config = dict(
    n_head=4,
    norm_place='pre',
    attn_scale=0.125,
    grad_clip=1.0,
    z_loss=0.0001,
)
Each number is 128 + 32 x the weight over the matrix's rms, rounded and kept within 0 to 255. Layers, rows and columns count from 0. Numbers have three digits each.

# o: layer 4 attention output (transposed), 256x224, rms 0.0603, rows 12-26, columns 0-223
# v: layer 4 attention value, 256x224, rms 0.0642, rows 13-26, columns 0-223
o12:154164104148134110111081097162097091105155085155153166111148200153144105076090240143139166133184074127200129096104098154074206106149152137139118150146074090125053108136152152096165091086163149133179113177143099090064131208161131150165162130128157103104110104157084094091158112126144057051100133087107139164112129094182131101053112123178060153112117113131103163110098118146091073111135091066083142112155148092140123088165125149112115133178096075081113129135101129176161188175098200122102134190124163103140120188157120146112126105150084059110134087060156089163165188133166220099127118117120192114176115138175163111119154065100120143131154120125109136139168147139162175115075
v13:090133140090127134114185127133174165099133175106116146124089163128110195158153124090151155097162139132140170189155104133138111103183120115157135135109173137178175067106069093084114106111113170109115170121141139093127141173102138168109076121139094114115111056114125137168119096102130074113055131124138160148123101126048148100137129107099126136104075039100047163133158155100161145138168152171148119135025069102115099170121128158101094176123146140146138154084142149084110160146098149058141163067098105132072167126147140109101117095083144150141143135201171160228072114126147090162100165179089131156116084144118148000087149083175154150115144160197112166123142105154147093120152
o13:073128090131158154134058092087142148158203105088114144108155145183131116147080100119137100069129075140098060146062161141157133155100126141126070154160104148137170176153091097177110139157127130080111176061164156191112187137168153078089092111136109129146131134141213151186156108077112063157187126116137117072130129126084160094150098137160191140091052149124090104111151169065113139130096120140182100143153180105186162149144062137136112126085089180114126145103124109132169111109166165087188072205159162116203173112118160140157143138138189154107183167168139136127124100143128096108143130099138083133112175021138115140137112174087093116115146128131224076092116092095177159061105
v14:172077126080108144065131147098155151169116127139077139060091100133133137142041104111118131146134154129132126093101140133087223158062103095122154100123175089090115104097137143143141131104113103096137152093075190123150137079101136109132152136122130185150118088142126181133203117130174123069159150108153141137136102130141132173112106117144121068178159117152128199090199118150154103168108151086106118114157165200110145153174089098109107069142126174137083108094185108083091113157115130176158167157163124114134162137103097163094099124112136101122112142083040126082176107078147102124076093087204134102132132151085137158099118081101173122212132159121123109150005145099100123168129
o14:139162095160136149114046109180103146059152126153142129118171137069112127115122175156182095098176122118154081131114121119107126165155103073149106099123126102093081191142099152086108103074199090152123157171149117156094155175147041080164104132154150087132095212178144041112101070125137098159069107171134123128100113137141131094099076076155087162136165112087171148153102139132125101119138061087117140107133095182086138143154109109102156152151114180175121131142132132125137130210146185099090151191106096176154170177067106110126060105134076092104096152092139151133165060169130198088108099163108126147098099122186179077183137099191163118143159072149144196130162176126178129109143
v15:105173150112146101168172196149110136133147175071132101178140090212073114165144138142051132157169099128142063192160136101164107119124172169110062124132121218111137091069094194116128085137096129095157069142223123136094119106142117097112138069132121097145237191115146132126034099145102185178186129132135151090143094084083078154167123100115255172079134102123144140175150109143150135169174151125127141114187095109133190118120108170148107127115216067174172141087098141106142120114163119109163098198119157099107135135181160142118151132138110096149094111102137115094139164077081172194163096131005210117177125122060125055084147171179128126126106151081114155122151110158158129096081
o15:117160143109108108201151136031113135184150120102087145105118111083188140177148057142111147160098121164075155090149178099064111116096174109134219105109145156140139132100102139162162131176165121167150104125075098102065121113000172117067182127033160187099142147062184118146210164123164078153141100168141161070176023136137084141084179131102155113150175172099114042093146154152134160093198175097120093173095174084138060123100101130176126111099136080102139081155132111134129063133091124155155138182071112074089100077121118147168135180119214122151170172059154160103110123194096158113174062164122097149084120099122100125103088164105148111151171166132157165193131170164145118141118
v16:141109109108088093152140205102205124114097144136119133124078148168107136178101073122148162098102150131141121142077117016136181142111159118133068155124102131080071104100073149085120143144096123097107108130141179137116104105078147097134113123103149110154182149124140141119150146087144159148164120119215162165127155083148067181090179102144162122167131137127075135151086158172134101169145118046130107128117094172086100131130103143132133138164087153164145139135152148116176179153124120055171186192084114123107140149111092154126110126124139105073025184118077134087051133080077164131114087160110158130067139099109073109107123128178100110254195144150102134108098150145156160113105
o16:134150107116162190171094148146099148128159146110138213142123120100101181144110181057085113112151112142179098149128182118112118123131146119100121115149065110167129131128186161141150063103150092129125111153147100175080184158116086104096077137127172116161138143155159081160135092064143133179050167118111157067104055180136111154129126114109132136123155155078149103118123156085108168137112152099104093126140134166179156189166099123104090169184136156195157051096127103056119069105110167133056091112155103145125094090153166089154080155151094160144131191132148144140096081147121151127138070100182070128079105088138148068160070135182140183073123001146112183127182140151166055123114
v17:089131146133196110145162138156160160126111145074143147150132211088111081069144190106133160185164079094159086188163161127064203115139147150134119149094092136105147115086104108113092142203148129089132214117178049105109069134125092082129123106152125104159140150146133103069109038127095157189114144156106101115158156231186078117170108106148126206154163051101137071169129094105077179093107144118113139129179127126137101131128130071159139157073164152160214152104097108146116069103162122062135085112115095129156142130110071104133146135182086174126115134170107153116164124172121090098039051196172213115139090061080154121065115115108096113096121181100136135164140169092177108137117
o17:110128092141125113058126113160070142168095106120153166161151050161137111160125092179129093117050197086120142116099096093110162123093127170137127133106142140104156106132141120076143112096150189117152123113111154123053115059000148130128144121134138174139126086134112084092131195130173162116069082143139110096153128147106101140111174096163157132131108105190157142121197126113166139119097149127126132142143239128133182111184080179127088146109086109094167061075167117138061206143090151130125126128155175099104190152115174133136133126168236109128140062096135067121138137143143154158181107066168129105158140078155061089064109185156120149183202238113111171135127020153120146155137
v18:111124119153100179151181117125171136113109133181141179131143117073095082084155132143171143196108146078181148093145147068151171117128179144175131092192185065082159156164097104068145117131138123118084151143128125145115122209130116065165179096151150148126157094115170114156157121135084098203121116099108189170119092101115111131055120091136133116094109083094110101085066131201105085107112136176153191150114132188119144121114155118124161144101086131076130074141149159198143076136106134116055165081126123115095130135151136119140139113157116142131138155187116190152146127097087083174075070050118182043127187176125163117106141122176174157216127109206093116085099148133124147150137
o18:126149180100155136131112112133108113173199103087065128180175183103135123166126180184120102150159134151141135120108138146142118171150145125081075171106132132194153088182118105088083059126130202126144107095143118160121177195141105115136155166154150053132061139148152116145101058121134137144105177110036108067140141132181128117067109142130091127133137103123144062122109120122120069134133162072095149082085131136211112093181134221121087123154150097166136126131082086083141118184154203085119051131179100125112085170116142064158145166168097130177072083099164153148182133134102157116161064035153152039151147139109073141125097069091118118146156115149105128106134123096144105110134
v19:132137085114165171091176059133119138182165122069136116155119181093128150141154128119132195089100092136142094182141120175174110136124106124210109120094050087097143173064129157138171114147083178144106152136153130116097136186085133189100088117118162184146115145123142146094120132161124121135103149132072110136139130078207145097164088111104140122157136082151142167137160130128104098135122203165106112116133147112110127155162149110100161156151139120143119158140122150106080083135127149132105097069167125127117117121131078089089168123139105148153065120146134120177130151120104124139136135105073144188163132131187154073141101126116107133090094087164117140122132130128115139138135
o19:104090136131145146167068145116123135128067119102169138070152110155128123121153092145139184138132142133114136144146146119129160147064157127133139155187075154141143164125150064069162103140195115090091139054118104161118178150157139109109125107061097128091109118096121123157152179123188099127139089159121098113175115111078102151094116156158111166096109086145133083205092137081158100149115132114160153136127145205168159140102144149143075130114126141140113096138113133187135096180154123124154101165103126135094125131071126101102117175131167124139135117107167133131143087108188081141107136174114095082123169082065127172117125172156115072156169152078104085110105124145119115175153
v20:133075142156124109167099223115111114129115138180176185075082153098162137117144193106108108122080152118113105126146141157103127134052141147155117200198160068088113112097139186136128164206191096155069086148132072132137129094162132117136118116099144167159141124120123141076094156143168137083154105193105167152096168103211139124172170099128112127072169149132157154172190100124122129171056097112127130114167095112139090161114111127174142055070068132117143162170119110078070142138147102086143142101108085149119129140101115105176094113104110036161148142178130107000073119190107126111149126126150137154096165111150073162136108110134114096129068231110134130168083108194134108153165
o20:137232133102104126083082118162122143128089172124151144116138066166119164102144160199184145186086145152117172127118163099123116065088086082149079140107116134136177109191161133155130144108146175161147119150115133141194136098118071118154118136161200191088121146146146075106103096103154187114077134069139078167030163128125127052131112139118164126144133152092078204130113173144140159105117126176145116121096153112087121131106154158078084147087167123173157098088084152112122132198140063195113152087057126093144109085157059116146088104128130136038183161128111065155124084079112123147144128144127137154113058163108199110085140080203118182138123148143080152088108107075146171140085
v21:117063119109122094120134119123131128100172107178115126188158164119128122131201095170131169089134090148166133149063064189098128122154090082176148199125148100096136130201070164151087132140118141144125109167196134074134110186100072041142124109164145120120065170145139126084168183080115180173057122169115097089141229132070076092112137131131137065148141201084174103033121123113087152083048112101136161137159099074146166114119093124117136114120032164141078121113115109157158185172142137134166143183124093170190142107066136126178089186136131139176127152174141112198129111157074147127126178112080128112138054152117091101152131121201104108043166177105099130086149129130147125136144
o21:170102154158096115142159114134129176129114109118094130176119188143097154094072129125071072096075224114126102178102110073131213129160109151102064142072156172081127083097134138073126130149085131071077107104145139140146148017156124097077167165168111127131161069189195158192098147143095151111093161075108188195135072134114131190190109170162165135151142092127130115118124205106152135139172140174146123114151109168071082135150196103147113121081167129157058105119179136079080087116080117182127122069126126114107073117173138111095107169134138178120110118178096171102138063124155086101123130109151122124098129162087142159114115159137135118106133151132210091165140096127086134119159
v22:126211142160141155127162104135129127165126144141112110076089118069162096164096131200114127052114127116154175096117120092187155119035100138140049101131125127175145142087161120134087124070121115153170110140165148136134136092142127132179164107112141160118117205150133096162117133108118118129149114092130130171115128136235128113153187139113133150212144145180147185161090138084087096185152164126116112131147191137126089119096168110073149131152100137118126173146128156099108050123070121164080135099123109121088108103112165157151186116145171062154115062153092145108064095108109104125111081133122067124120166121180111171132097157104122154148126091155098140133116137100103053166082
o22:157093128155176137175092141147172092154057144143133105103140153120101124124185135079165151151103103087162130096195167172140162165193175110175069173179151113153090111168126147159105152109149111166096128140089094130120151171188088124128068134131097091094137150066051113127144137038222161152093183144124113124161166142101122086105100118113112142103156088102121133177150119151109120165077122141082171117061064140101134132118087160167071096149119128170142061120071204147205055144148106138119128157126100121148108151071108107114125168147097116169100156103137098174091109095150119109121091095094145103126187156111081119151159116163119159140114092144067137116163176129132097149109
v23:170182118148160159115119100127116100092162113160085108077134098153104140049106159092161133222088118137139142097210089131098123122116122118137140072140137142178130120112150123139070182112114111184248131106110144137184132087155161111129112171151122113112215071105107113111156147148140113042154150142078112091157092117097176109163070145131106134059106151153143148112152102125078091102123106112122086120104189136126165104156123098071119075109146128102096138106114098108143114155118116099144143148122170141123121162194141146097100121095142080129158121062127128045154155129106135132200144134207189169156098105175138176132140148132190187113133075101141148156107165098122151186145
o23:144173155164103094129144144166125096106104124184138105131093103164146095151126142079155115108157094082120142084135058202110089116148100105140202085121137082072089146148049144142152108088105133165108167153143127067130075115128156157144150079145127139147100155195146128149128089205099108102127145124148130153148171108178138105074078087143079112178145092165124151167064100178149095108141125136131147089076167066121117118096158047097151104116101131149136109114158153176156132137118141149116122172135126133196151120104059146132144091105169074153125133154044109147151162159129128123097180150141153138119114165082141153117138106097167153165115177170154116161158180153149172074143
v24:197123093151129144136183127157151135164141125113104115158120154076129105114101085122136135116155158105132133177106167127163231132043122076136134154129169124131143101154104125083154097118127043126144153143164151135144125157113108106183171143138115144130123111102153111134121155110179186145101083105119112094185107201138098079181097128132182106149148184160133131070124161080097095104114116105150137124163113162137127158087139109131119126122125093114108138118121110083174172170125112102128171149123090082150131116135122120130141109115141063167146125151093142185139098170063082073141130177129164064158080151162139144115116141166163153113106108124110127093095103170148053160109
o24:121130110162135112172103138119125180125101115189095145128114184131096159111108110140109080113115099095116131124133146113092171124183131147136112119114136102127104076134112175172140087092122132142103125096101121159109148140163113113074184139148125103131115154151131111185094080120095123157050168090114157153131129136130090073131095083169201129180128079140096097150183132079152114132124141121170190127126130101105130176176126129194109115105107135152083139143162151152128062148102151094130130158122104169155111151093126089146064152146131142123064132131080159152137071100124139070176136070094112105096170161118098056122156097169209135131160170159132100202176119123127146116116
v25:140157122176120144163195179099125093127159121178194119114083103116119132063129084110145119178104069111125124109179134080115110117155154118155112146160101120181166115163109216241144159157083131157172137164210114108131071047122131079115176153125135142138211166116117094136107183098103129088137118238079111094151166084090094120145151116155101091054148177083188103100205134125158092181136159124121156132142048074179120088129127174112162142109116163058116111108107098122170169168110148136129164131121159161164115087122072061087074183067100066133151113164161090164102146098124233104167181028078240168152028131139102148168118143131148120143128116131095149050110090067122179138111
o25:187133179105123126145205160110130191085064152163059127170186114184142087117088159106090105175092166108103189102184182142108108150155065111122162118105105171148190097134137132094147096137099139120076115122129193146162081136118132090121129101083148199082117116163174083100153173195126083155104106110134155122144123116101131092101086111135096125202128141148091091104119174156159140111139162137153163158117156106122111082090164088063090096096176115190120062000162150119122045143113095155151119109131094137060035065140062218092116112126185146199098154210111168114172109146040069089191118136145119129128143171107124147088108138147144098110124130131251088194085165191098185080135
v26:116119138122065126166149105169141132115148120155085161175135132135156147113132027099103183070163069081123168066059142079117153114058136130225055108127107126115118154172158138052129138154093200135160104111148102147114135157118154161110105014101144030120096158153127115145131105114085146113158144135115103128145092134147155198092075126135138169049118067116088040167114131096190099187090070156147109133144121097122149146163123092164090097086162185092082068208173122180059080151126152194118030196105167084135116181180129131145087147177116128170141119112125086087145189183136105125144170142115118112146090076048098142090143161099141072145135104070139115166149140106097204114163
o26:178144154161123128094092091143101116110139136063148182109050182133108081180120085148136072189133185122172148143173116122132140093187128122092129111090172148124090174056158090128184184150137028088145121169124073168122110070137199120143145116193049095127113144113081184142155160166175115057148133102131159106179130171133122188111154155097127079183096112104198180104103092138169163094201085091101121135149095132118134097100148150083145174232110082075133064146046096119139123172126068070124100138119123126075113141183062161114196162110116141097208132100114184148085184162078124098085083127042145106162132223167189098117111114095134131116056160161122144155115145136120098172112